Part of a small language model's weights.
Architecture: rotary positions, untied embeddings.
Training: a variant of Adam for these matrices, 189M tokens, 5759 steps.
Each number is 200 + 40 x the weight over its row's rms, rounded and kept within 0 to 999. Layers, rows and columns count from 0. The size before them is the row's rms in percent of the matrix's.

# layer 7 attention value, 128x128, rms 0.0618, rows 28-40, columns 0-127
085,240,222,192,129,283,230,212,189,221,205,168,83,202,185,159,237,171,131,150,191,209,204,199,209,211,207,140,260,240,92,218,209,259,242,245,224,219,192,161,162,143,239,220,222,234,238,151,177,229,221,156,219,250,194,273,231,272,155,236,130,182,159,175,185,210,206,220,180,183,140,103,177,197,235,218,227,178,197,198,250,247,195,242,248,212,202,247,202,231,254,224,179,231,166,194,148,194,141,260,181,151,220,185,191,222,148,215,214,226,107,224,230,219,170,211,300,154,152,163,202,193,209,147,134,152,218,200,211
101,202,167,199,158,212,274,174,213,200,198,161,177,270,165,274,231,197,209,243,204,191,148,186,171,116,155,176,192,247,290,204,157,131,175,151,136,184,217,125,209,219,203,154,194,165,186,255,124,218,188,199,136,230,202,163,251,239,196,193,218,218,220,246,157,207,183,167,233,190,220,191,175,127,190,259,230,171,172,258,117,224,167,205,186,216,269,138,222,241,234,283,187,163,178,150,181,168,106,189,202,216,181,167,207,173,257,235,157,219,190,232,214,251,130,200,133,202,216,236,219,221,157,223,276,171,290,253,183
105,191,210,249,205,161,215,182,158,216,213,172,258,208,182,257,218,224,258,244,182,233,150,212,204,133,184,150,189,221,125,208,229,237,191,154,220,193,255,202,119,173,156,264,199,101,246,217,184,282,231,148,162,258,160,172,153,178,172,206,193,160,214,175,234,193,132,234,163,110,216,201,192,172,228,161,261,264,234,225,182,194,185,161,239,222,190,293,147,263,182,191,277,173,208,180,166,213,157,158,165,184,145,249,192,197,198,66,157,156,222,216,171,234,151,176,218,208,200,150,165,139,231,242,239,213,214,185,215
099,226,275,128,277,245,215,240,193,159,225,166,219,185,155,208,163,107,172,191,204,264,107,174,297,190,211,167,200,184,208,206,191,169,244,180,229,235,250,310,172,222,228,182,157,235,179,180,161,199,229,168,234,231,173,166,198,186,252,274,194,249,209,235,126,159,222,202,283,235,275,241,212,214,189,149,192,194,236,241,194,236,140,191,295,202,250,138,211,200,139,172,167,241,202,198,189,137,236,215,202,197,193,211,198,198,147,263,295,161,206,178,180,169,197,223,249,214,184,208,231,148,175,220,180,187,152,257,205
085,167,220,207,222,262,248,249,120,207,211,224,225,207,216,244,176,180,235,219,141,254,210,198,187,197,219,218,174,170,306,96,274,252,135,201,213,184,210,125,170,218,125,286,278,183,198,215,194,206,231,224,178,175,156,200,210,206,129,249,173,252,209,115,145,206,156,201,141,219,220,229,199,144,186,179,223,266,146,214,204,193,206,231,280,238,146,224,206,258,240,194,244,182,193,226,214,168,135,243,172,187,197,259,182,243,190,197,161,281,211,169,232,208,215,192,200,219,210,250,260,204,240,244,234,156,246,270,235
091,199,258,179,228,191,91,193,167,223,222,221,229,227,147,181,175,197,200,130,219,203,172,191,176,213,155,215,239,186,217,153,233,174,207,199,118,91,167,208,263,195,198,158,176,236,204,161,221,156,201,250,264,154,200,233,225,213,197,259,187,287,207,196,129,202,217,104,174,195,214,195,162,237,233,181,155,219,251,243,248,236,227,282,210,188,89,236,208,177,210,213,256,178,243,162,199,238,198,153,228,286,163,209,129,164,225,136,153,206,191,253,205,237,149,126,208,185,206,213,153,186,176,142,192,231,205,182,126
111,177,164,213,208,178,188,257,207,246,208,217,189,192,174,183,191,207,136,241,237,231,185,214,163,216,203,170,163,207,233,283,176,150,197,198,198,235,126,247,296,217,156,221,178,162,170,201,201,199,250,162,167,192,262,190,222,166,120,188,174,184,186,90,138,211,243,191,184,207,224,222,213,93,152,211,328,237,177,286,176,207,187,208,290,208,166,302,197,196,179,196,277,215,191,138,237,188,219,267,207,262,244,203,136,240,209,186,208,253,222,179,201,225,177,209,179,215,190,194,189,271,142,215,192,252,161,239,224
098,194,147,237,105,168,208,216,253,172,176,156,110,81,232,217,186,180,260,181,225,213,187,229,158,253,177,186,229,286,218,275,159,226,212,225,140,198,229,210,141,222,174,167,166,185,169,228,211,275,222,162,204,252,154,201,182,188,127,138,225,137,223,240,176,252,194,293,233,205,275,224,196,178,147,265,214,150,245,175,165,144,206,184,181,176,135,216,136,201,177,221,215,222,262,194,178,164,141,191,230,204,152,149,164,168,260,184,232,192,203,205,204,220,161,178,188,186,176,275,180,201,201,171,189,134,262,186,185
098,232,242,163,291,147,148,256,158,184,133,182,193,270,212,144,190,193,248,190,155,220,236,212,201,152,168,176,243,178,223,203,177,259,205,175,146,187,266,196,176,166,154,259,205,163,208,184,177,159,199,208,183,212,220,238,223,209,171,277,231,162,267,293,202,200,183,139,212,246,228,167,226,170,197,161,244,197,157,192,238,209,198,159,168,225,267,190,170,175,145,210,186,143,307,185,192,264,189,147,240,170,244,247,255,194,205,198,201,281,207,84,186,171,223,237,215,239,179,167,213,274,227,225,145,140,204,266,232
103,220,269,187,242,235,205,156,181,183,265,165,214,183,226,123,195,189,175,184,189,162,215,175,215,113,246,150,231,124,91,237,169,206,173,220,175,152,171,179,273,200,153,266,234,236,265,245,258,215,185,155,217,171,171,216,109,230,153,206,144,158,203,245,206,241,273,192,178,180,212,187,223,270,298,145,198,157,210,246,253,248,178,171,225,177,221,230,211,147,239,201,126,160,186,215,218,218,203,173,189,280,173,138,202,150,194,198,222,139,243,185,241,198,182,215,241,177,172,152,238,143,243,173,166,161,219,161,195
096,175,185,293,218,188,244,189,214,245,204,201,162,219,222,200,195,247,188,188,127,167,273,184,235,222,239,119,192,193,165,158,140,209,184,145,224,228,275,204,208,268,245,166,240,257,210,202,280,271,235,174,144,195,265,207,246,219,243,211,231,120,202,228,275,202,185,137,266,179,182,248,156,189,175,274,171,236,222,197,226,159,166,166,198,225,281,117,148,170,191,162,132,208,195,214,198,144,163,182,167,224,146,196,268,235,83,235,170,230,237,202,176,195,179,191,207,192,200,215,203,171,164,125,213,188,211,212,177
100,192,234,256,140,218,224,182,220,133,211,219,206,221,226,180,195,267,169,144,220,203,223,183,161,158,235,252,215,198,158,205,154,186,208,142,125,156,229,241,165,219,232,209,219,245,216,157,217,230,259,190,258,180,205,111,194,211,203,249,271,249,230,209,183,256,128,211,211,274,251,131,223,226,224,192,151,208,208,160,176,176,205,210,190,159,254,214,248,179,277,231,118,219,265,204,211,134,217,162,243,202,204,237,233,262,186,215,133,190,163,207,246,261,247,198,233,171,215,138,197,181,200,89,149,119,271,177,248
101,199,178,206,195,250,226,247,309,221,225,239,160,241,185,182,263,153,170,217,238,220,194,236,239,137,198,167,245,186,217,161,243,189,256,225,106,160,167,218,244,245,154,189,216,226,139,208,225,219,236,191,179,224,152,154,151,247,186,166,293,161,156,180,198,195,203,300,159,285,216,181,231,250,231,153,164,226,212,215,184,180,205,189,247,140,222,182,276,179,220,214,111,215,144,184,195,150,180,152,185,234,218,187,131,265,191,191,160,167,244,246,202,136,219,189,228,157,172,189,178,214,211,101,155,210,269,160,218
# layer 7 attention output (transposed), 128x128, rms 0.104, rows 28-40, columns 0-127
096,163,183,200,200,209,221,198,240,205,215,241,138,166,207,209,208,176,133,164,159,196,217,166,189,191,213,165,276,229,216,281,246,204,195,240,235,237,188,137,170,180,241,230,224,177,174,235,221,160,144,145,238,244,214,182,255,274,217,194,170,177,151,230,192,213,281,210,235,213,212,151,149,178,248,253,157,178,197,174,177,303,215,198,241,262,215,213,189,252,244,288,240,252,235,178,180,146,103,210,136,149,267,228,207,175,186,205,229,261,153,174,127,197,204,228,309,214,139,198,164,211,241,139,205,148,206,141,221
107,126,188,162,177,239,239,202,196,233,176,199,172,271,199,198,167,229,203,213,204,163,199,210,205,192,153,203,175,186,216,166,107,114,273,195,178,227,189,155,207,185,184,116,225,156,184,205,162,264,157,227,108,217,173,175,243,218,202,265,186,190,175,231,165,254,150,216,192,193,215,166,144,173,160,245,279,163,235,191,199,204,131,243,269,220,223,113,164,179,201,324,234,95,168,126,183,100,179,239,170,240,201,207,184,171,206,262,177,228,231,209,185,190,213,248,198,187,193,205,247,241,194,210,265,212,171,243,180
111,181,228,197,225,177,170,216,177,248,213,186,237,217,211,268,172,198,212,270,115,197,206,180,218,154,104,174,145,183,163,176,186,192,186,217,269,181,270,194,160,253,304,207,182,197,220,175,244,256,191,226,189,223,187,201,194,175,268,228,161,205,180,190,198,204,125,180,133,120,148,207,249,220,183,206,234,217,198,169,215,306,238,187,279,186,182,230,205,257,199,307,229,170,187,185,175,146,104,243,182,148,192,148,183,247,234,138,193,248,184,186,222,234,193,213,205,264,229,152,273,152,216,192,280,215,227,192,209
100,230,249,181,238,173,259,145,147,195,182,96,231,226,207,159,214,210,118,199,239,281,211,183,263,188,197,213,223,193,162,193,229,171,211,144,198,184,170,222,228,188,174,202,170,220,211,323,156,250,197,187,235,217,160,158,233,242,221,220,210,163,289,193,211,204,140,196,239,171,226,244,145,240,276,187,184,188,125,219,195,186,143,183,185,227,163,173,150,220,228,98,194,286,199,186,203,211,207,166,174,192,202,244,160,140,168,205,235,207,218,144,109,163,205,158,210,191,167,185,233,168,242,189,150,179,103,216,285
088,224,204,182,198,204,183,253,145,213,183,143,198,255,240,261,273,192,257,242,166,220,130,196,191,181,188,169,239,263,239,173,289,242,254,185,210,200,293,176,172,188,173,156,221,150,265,213,199,252,144,218,184,216,183,195,197,192,165,241,161,223,183,188,137,230,172,209,146,208,143,222,208,200,207,184,275,225,208,257,215,247,194,220,276,248,145,191,179,181,225,175,225,135,195,202,211,106,23,194,210,205,220,187,146,233,235,221,175,205,199,221,182,161,234,225,190,192,231,202,277,261,153,216,244,223,147,221,221
095,201,239,222,196,164,184,222,187,227,209,235,222,188,64,186,192,193,197,244,281,237,148,174,174,187,208,206,323,212,216,146,167,215,147,227,205,172,197,294,155,163,154,202,191,223,172,157,269,183,222,190,234,169,142,229,202,142,96,201,191,249,144,200,239,177,188,147,235,164,263,203,206,151,201,225,191,218,231,207,204,120,261,217,146,113,166,213,246,220,206,183,244,151,200,255,224,263,196,200,307,248,177,210,192,170,235,206,181,117,177,218,250,244,195,163,211,184,191,223,223,161,179,217,145,185,217,220,193
100,212,214,159,153,223,218,183,139,192,206,185,151,173,187,172,191,123,232,264,254,183,203,205,209,199,251,198,187,244,150,273,322,234,216,185,251,247,195,230,222,184,185,178,185,193,191,276,201,244,245,189,211,187,222,182,130,261,158,187,211,196,217,169,173,249,214,220,204,251,179,209,194,206,186,134,274,159,225,239,144,192,246,204,201,246,194,209,170,120,153,265,260,120,194,253,244,229,126,194,111,230,187,262,156,200,227,201,233,223,193,182,217,197,184,142,173,182,235,113,231,269,204,246,174,256,111,236,243
092,111,215,209,156,229,229,181,263,93,202,248,127,152,231,219,229,185,242,173,168,184,66,236,178,235,224,147,138,182,226,210,248,192,190,191,243,223,163,167,183,202,262,177,213,116,208,260,195,300,203,143,172,212,184,126,166,236,228,196,245,162,234,235,181,216,172,216,217,229,238,190,150,213,182,197,190,220,220,139,255,260,222,170,242,178,191,210,169,177,192,297,145,147,219,225,188,180,296,208,189,226,208,152,149,185,191,189,163,234,195,246,140,183,193,247,221,230,183,263,192,183,167,237,194,150,228,220,170
100,184,171,188,207,268,136,234,127,145,164,199,185,209,195,169,129,188,149,194,154,212,220,215,206,223,137,212,286,179,175,163,156,256,201,215,163,158,260,178,175,186,241,269,187,200,227,207,209,199,294,143,116,219,240,213,220,217,181,262,189,177,202,211,241,217,295,117,211,202,183,171,270,219,203,164,221,138,188,221,263,167,191,195,188,287,155,173,190,191,145,179,90,147,205,144,174,241,231,218,144,179,177,217,214,204,141,223,174,258,239,163,132,173,223,212,160,193,165,181,181,268,251,183,192,192,125,193,192
102,251,201,181,255,218,243,185,245,248,256,191,245,142,177,131,196,243,174,185,155,200,259,174,153,156,240,220,279,122,177,192,187,214,176,208,224,175,211,224,238,246,175,210,185,204,180,166,281,167,142,132,288,204,179,254,292,210,148,208,174,190,204,204,234,145,289,184,222,171,249,243,258,204,198,256,161,173,167,208,265,242,197,197,170,203,210,211,225,248,243,147,189,327,215,213,221,223,189,136,258,149,166,188,180,183,211,179,233,195,252,137,220,204,202,188,210,215,178,269,226,117,231,148,230,163,233,177,227
092,197,182,251,238,254,214,159,226,200,184,206,216,226,281,121,165,282,254,204,159,125,226,160,182,232,208,137,208,167,164,218,59,209,201,187,131,262,201,219,255,232,192,148,246,257,205,194,204,223,173,242,152,181,264,211,210,202,281,269,237,185,145,200,244,189,220,234,242,165,165,231,258,204,157,169,188,165,165,141,256,223,130,227,219,196,208,121,181,243,191,108,157,209,186,186,181,178,174,205,224,248,157,203,252,259,210,214,188,195,189,238,230,175,218,239,260,176,232,199,227,200,253,160,262,180,208,189,154
100,167,182,226,191,203,256,234,271,166,209,156,217,234,175,171,177,282,234,86,137,198,197,216,118,165,201,196,236,179,169,156,140,171,165,258,178,120,129,227,188,185,181,167,196,115,165,178,237,196,206,179,236,214,132,194,296,160,246,161,230,215,214,236,143,184,244,154,223,245,281,227,190,200,218,220,148,220,159,171,210,190,220,211,105,183,251,133,240,228,237,198,184,291,194,182,182,240,229,172,249,237,201,141,197,182,185,245,158,233,158,160,188,224,244,155,210,186,235,165,169,216,174,178,158,151,234,183,256
089,171,158,194,132,231,218,209,260,191,242,303,200,204,156,115,216,183,149,184,221,185,165,159,160,200,212,184,208,232,171,127,246,149,240,251,213,182,131,183,208,183,237,198,223,201,177,263,258,165,206,206,204,191,138,175,321,273,195,168,282,178,241,233,152,161,266,229,206,214,273,201,126,207,197,216,110,218,157,192,219,288,206,232,188,193,220,168,241,161,229,161,212,334,209,218,208,189,161,184,191,209,226,200,145,177,164,205,195,193,246,198,231,149,243,228,226,176,158,168,175,184,189,164,210,189,259,223,166